From a checkpoint of a small transformer trained on Wikipedia.
Architecture: LayerNorm before each block, rotary positions, no biases in attention or MLP, normalized queries and keys, capped logits.
Training: a variant of Adam for these matrices, 112M tokens, 13624 steps.
Each number is 500 + 50 x the weight over the matrix's rms, rounded and kept within 0 to 999. Layers, rows and columns count from 0. Numbers have three digits each.

# layer 4 MLP down, 128x320, rms 0.0935, rows 93-127, columns 160-319
530513502537514515517594475643505462484525553542552499521429467558571505492477408547396473471433552516365523445502484596444554482495513522485435520443507497445543520481578486528467495553408533568451438503597522453449476482428544469562429558487493586518524522475547534570465560518442384510489507521651520408543419552488471494490546460547558389494493443512494545467592466497496472502404429526478472467482527516438567382353499530552410416489391402536537498564511539507498522445556485
457490512451473474489530535521475512564492398495538451479524491514392566508445458562453509419523400551496468477484474552465527550499549455483526520425472409487546472483482525480457503384541411508433569491464529481578554574526488499514500462505577483429558565547470538522466514474552612455474455467519534490554453438535513482503518499477445442478513480459599495469511609447499526524584498594547494517481474439485499561446499551678536552421531467542508404489596504496551495542496435
485482517539458467533498553491496518460467487423537537469504466421481499516542442439492418479498511501421527558517513541531527487476463494603453480428486499504492484501491546470525416538461398514477481420481465496536556455492483516546432550518524505579537462557597449475449481505418465503469456480514490468524530472415465500545523531483553532532496576542460490528467480477549413501471473399590437507433470467462468463465459440533524447548516484488433531515493498512477507498470632
478538513482463598570471450522447420516457502487533395501410412478509467584384546389485547433573481532420514490558560488481519443561497472464416491508513497517499520551437502409505462473513528433514454474419486515543522483458505428469485573527472493464458477488437472510520452421480611529449484426557587440499555488575566540486473509578519466498448443413555422513527513535573494493562500461504517562481484509397522453528440539583466499475484538527519487481480494434481507483512443
537542498500616458510462512460469567560470502527534506510519482446406413579520471443600461525492477511482429464519476481488559439465477505565413508524543593499561466492463476482470509477467466542518458504465461425515496560498536402508519512500524488488555517528592500472484488561517514468527588394517454498508562543459462482536579536532543519537544509570488462486506549532437507520495518487468492554487517483522511500485466493451494584467486608503510505540405510465538467545425471
594524528490453506435511515519661401417511469533512493599443424450499530508460467419576499472496511446495482545467457443567629475433466569556470545531540417519507501595442489422502479425562517394610455410579545520474491490531533486464403579613525431517497552548529459546550500473550479431504501515588494546510508482529384446479460580467559553459593560567476425565571530556576606590454449482482479523500504540506530494429494533498511457466525429457512607449506473407459485468389564
541455573513512478479525480525505435498587504541501439517531496482503497495564530490498559493466525534426572478422578522525473490511544497450535497518492494468415522494501411576550537419523613540491437489517523612403593517508399442524559439547572473516508524549484597530492427505434614547584453457455487521516534456575497502588508556528548554457481428389481488479495508505441472494539544499447473409500362492532466606488503527596516453483550524483563494501490578501559460494473496
535479412534490519602498448510513457510474455466433597451515549536393536449514420571471551601419486504471465518493538592489450582527488491509598482464466535479478467535451486521428525549500441501421480520478455606543402433494528483481506497357460576461571465554504538499510641401476434394559510508410561419547516504483472511338552414483562550422577507488553492414464524466483506474456457557478428503386506530548644539525520567471601536452414578443503428488512514557543475553581439
515450441537420465552435492501515543542590552416534457400569462542474378484474456465477525442413537429493502415505498558599515557518500487449475465455439361502383483479422574495459543495475548540407463475546483474388563410514529513451450393494473466530524528529486512541587440506537508600387507481565585507531470522509533502460516493576392484544465583595517465430612456491468482456534499552534427530571477427519478536513501611409470490544523478447475475530480464481547522430489523
601579520390491495583431405513525528509516503407514457521508473546613500456548497482524586493457555566477432491472601572466532477486475454491518495553489451493465549480553505419400504545500512483485532563427538446532462456543414524477519587416504471528430492553489488499566517553477446490544565509594422463510398557538507554525407486485547566518459537442487435484481523509481546518479491518624534479522503596528532571457428554547478460501481547465525540587563372525521544430566399
474470477526408503462494591454562487521480464463517473500534534491529543462561490523517547485564526487533562482454543454560491525475524512525501435613508543574499555445602442497461472459493520422536483536459526555503414546515492512463481497457429456467486377493496487551498510426411521399498416514486548583568526514582466524380482511454514504513530497426522465516522437485531604480487520433540439400511458482454440542586510493524502479465547510572449505496536463544442525452455524
536492522530490578493463474483482503479617587495550459502510656521466535464470421483543421471513550509482509485481500420482495483472546578563512422519548454446481562436501465514447506430448452558498522487506358504529461501400486493443533553453507460503611504598408512588501512509563603494464554450463513573505563525555468429507595502558517564471488471555538484551414448466511516440504526473494456500507506484503445557489468442502537435592512428590517535437446426470496532558506558
445535543412427578484482506526519529582474459522469463528475453477446446502472426463461497552616621537542438492412640503462490479427463447531562467398568448532559491557461563588584475465516554527510564527483406467466527546474442516482492441439396503392499505476569474503500541467545592471500433500551451472520510481539553544452559558500473436461426489533562483543510542512554496496551510544570517464540428488425527510530551487523525471410533457414537469431465486468469588484466415
573483498499500584536568528460452518464533526481627500488576504451466455527526439460484507498461409476488525506492507455465459447474572524402577517557500491490460443515482454444572572533489606586510534446606395511535418544489459514584581555479539493556512497479492496449529456495485493631467546570490589503489535425539500570534504469592520505618521444453437521473557485535572452596549524463424564529562427447563470499453460546408525563611497515546455543413551381546534481473502499
513516539534551472499553578529469496521394554439489484520517503466481466478521519447548512476462556534423578486508481565489490518611464411493457466453548397462490399462477515491478459516534476457445450466540483491500523563414475440642535439450496518573546488533605446383398439481433508465622456449564476436533557545487502469463571540552373518535644523583556468520484512494484576492600527532523465650507466521500445491613588667475508547491461528493565449433493525523470430433527480
481532534463469547487535525527492544495514413497418527552543504527590475492466561429436495430444463471451537528468486516452524574538510649520573404466476490454461508421541449524452517498500373540446454513470546463592556466551482526495500499498525440477592560588475511555480498493507426510426613522521508458435457459468538435414521575553535544404450530514481509434559536527580451513505516463571571519442541469486555449526527445485589499561516508384549530450465445474500525536511442
400519424462522511509524509488503463574470513422499453434496474520507496485465477513522512494455512454516475446509494508481523552488495442499518413553519487443538524518484566555624406542478508509545512563518506498467496451499491435496419535463431419451503471496439560448459520453502543485505468508491543436530558476478474510510436462548535491486532473483452506463476548494472511453516496421505498520417453510547529496504525519458612465507494406513536531473484441489510546458472565
499371477550501536460571426506519550533501420533518460475532440532512587532499433521440613512518449434496479413458448490517446534505580458490568536534465488517526552507509413473504421500509532490479525546498563533531455468489475465530439501494554618553547529585500494517515496450474555477448453546510456498494524504548518505476631544430463536508501516413510498505464489389474576492453505563496400451517466485500493489456467472500403486484486571526541567537578515506505467501550445
540547505538463465445543491412467530472462466580516512516489579587419529538493598558642511615501435491518598519529437440505501414526476624505548493482541453553469435529504508502582561480447540435465558480493576517512442457500431470487515504423442560473496574493521449496533478341471532466577425523561569486480585525530500547495441506448446529536535604548430523443525489473460490520462462534451494581552403460552427420375576528514477463464526436507411513493521519528487507580502506
535487441595494660539425478448446587526365523407478476463638515498506494452544444481488492543470518513523506538519536471504469539459491485543599570520564528613460516460470492533445481455485447452508469504526454600477389470571562572458538475570479432476559461446490437572555525428530444435452483436580474524380443488479543497485572469531459538522476540494488414495621516479503483583480450510481530481472400435534611509457568474509516476487531555473441482506519547536525448519471514
480450414397553519457513509473508464394515518482476480435563607576456469560478508518493512540578552485470480410560477552602440515484459583498397539495509465444543548547492499462560475502452466388460594509443505467559504553570451468471476527442458483470427440546464536475490603547411510585531452515497488515500428418540430479478463533543498423556526509547529390506469556487477494533401458539570510464516528508471438462485500531570463507637593552555460536429493557502510487535511530
533428515552517540407462497540448487538404484433458568459435453574521438441523548485587560527587481489569437564495533540396471610499466522430573509515469503526544584443497460537521540484580418534597551446504457565479459468534508444449489439497543457515491513512477478553481438525450494532474492465500478496483456459533544504531584477489398501502505581500530528602539464449400492511431483470508566427526533504456523520546539444553514477510515539530501467546546523493609539513479499
481580544502577530517542515466489492481503589540394533516612450452494567545437399471418473474508511476478414514528474506465427411549587508541491493505502580493516444512528505545528587542470506491420487497530457466568461480487533562476484438488498505549568535479471505510606544466556611471516399518472516495572540450429481469546513510527530520459537534478507561490494472540548478474542385588547492525576457477528469523519502535570564519428544482556415505498461372497572476610526503
534503462408509554572561532496523489497580514524531501531459403480518510459556578472506541515521508494476537469519623620571498457484402425449438416483503561565525478524447453483513451514559425420495605527534484474582477497499423401534481480524396452485443478572487433540606457484532430511594460450573523424535572465552516459417462441527513448402511437451532438558510528440515547488528515575537500513424421472547517481487466518608435474479509561487496465417525528509536531510589503
506494504445505526557603418519491470539535540485485508489539495414533491523461482582470431541489470472559535520487458569503456513342502535479488508409499494544487561481529415488418516455597438516482412470469531485527493508433522548507572489425444486469482530527615479440526503457494509464502457477457556523638465564561548378537529495526475538551475564418493482567477631442569496483525584530527572599472532448552423542578550439439522421453489579483419506608454492497466566617512507
520550471510477450533471500506452462526482501519434465474465474528527508468520535519538531551506441491569526473508424499516431485518476526494515537479625482485517487446460504472488510560493532455493466493407557478480543499454470519534491521543503418394504541497480458543476486477496575514523503494518453498509600415525510569515438519471522427528470467476583565545488589501542502493448545492469480521465565508537509477512487470502521531474602492425471437554474478504537432415526476
506402414521497550471485527487407508480509490507514496492535451571482476571543494523560458412510521466501432476532508521520562452507486504561505512460407498514471434566480479487569489583436511506516509495547472567437561503560414427511459520529472472541467473449503553562549508493451499507463514528553537466472443509493492536572508506511397473567569531510487407541494555432512504563484460462479468520541592536583533487454513464444477585525527486577483500482588426524450545553481479
592507440472562512526489497581486420468441532408494469468531482506513571517447512545466554521516498477472513464474454520532568542460603521446526409520495578441503504550514465468488397392580402498565519440425485610513554461500496457534493484534501485556509545537445550477493478493414468475533545523605512512470509526561505459505546471459445469561540442489563519581484492473539535472505552514483485432453520538472483486579511550528426511560507470458531501511398518421445499541507416
483482499607492542438504605473580502480503439481507592541545498521525435479541544483583528473532425516511430441577512465568556516554419441445472428507450541596452482470498481455569457510496477559650491526488494569484514523479436400517516474519503445575528502424467505551472481429501472563454483438516484469436510504529495521537456539527480413461502493452507447499475498463484449634546463555510482468487525506473481516518418476540422494518556619581428516419553508499444458523521542
385505463529393527500473528483463546528476483475458508548561508459469500402412404524518392423520541442526482519489489558528451576475524444497503519463494500503435468546468446555432496549405553537551496467481445522455418448509636553468404497571546491494505423418499537486491378433549469543623599561457527519490481512486480467503467483582452579494534539572464621551501566504449455488574406511502572456380472476518485413434514489429504492498450443445463524563548580432431518500493604
679532559448564539538487522492513593582578492487426536427475446468550393513552443553541491513500528498487634515485530412455551490550480542475447544615483521401564522422477452558522427507486437517474474492440509508530453485462606463510472567490505474483515527385478434539533480500504436398488424543501596538531611516486460411526448566577507486510567489562592508497526505538475447410383442431460516517517453550506575473503607653556543460524542560507524548591506522448556540518471452
456466475461485529555405441489508483518469440440514424484525564439491545472442499414555506453434601543524431520549607570460455535559531472460493545551590523489562480536545579550462536543504613528509461546497440572531517541453497506486564467489460535482566528516426490501438566437604554493469501541494571473493530494544520574472473525422466536610513545539531549512480464546515488491505490499495481414474436502472525450554441471412533492510406566489484467590499475514498409470542484
459511474494483433518460466476422525591402467558465516526561523476462433509515523518481422506558435532501539540533485521585477533515476525493426540496465495549544492496523451624546542529529504496485484436614577512516512467467548594583484559567457603544458523537409463460407583484538532450428382332476465506610485586453522511493573525495503468452521473468465512476521451456450512512530429420509471453542475442414501551504494489409527490453521501445537451530507495552470451519476491
365422448471582458472471510511468445541577424465506465481434552518453576583505571506518501456491604498479455528478437476479491520471491530453499517518536414617463551433546494434502435512477532522434482566523436350490502430547539518475491415604521471466461532502446488578442495622493477454429499478527528497542519563469461513514469586513468425543522467494512430532430565524491467451514571475544449406512579479461524529450575453487415478495542445507517572496503487478494529504479535
454518497449452555453484538519486494464377526511476501516544501516519446465486471551484505468473552549469460504438507439434513483471523486512511507473570410485493524499434531624453531575532409579571550419561527431475542468514516439518449529535566463559559424501418581488550488521547558535509653484499489553504493454461522505494510569445577488482462522418427471561548552518494551550543483568517530518527552548450449539483456516489521563511455424469550546485475516440478563495449569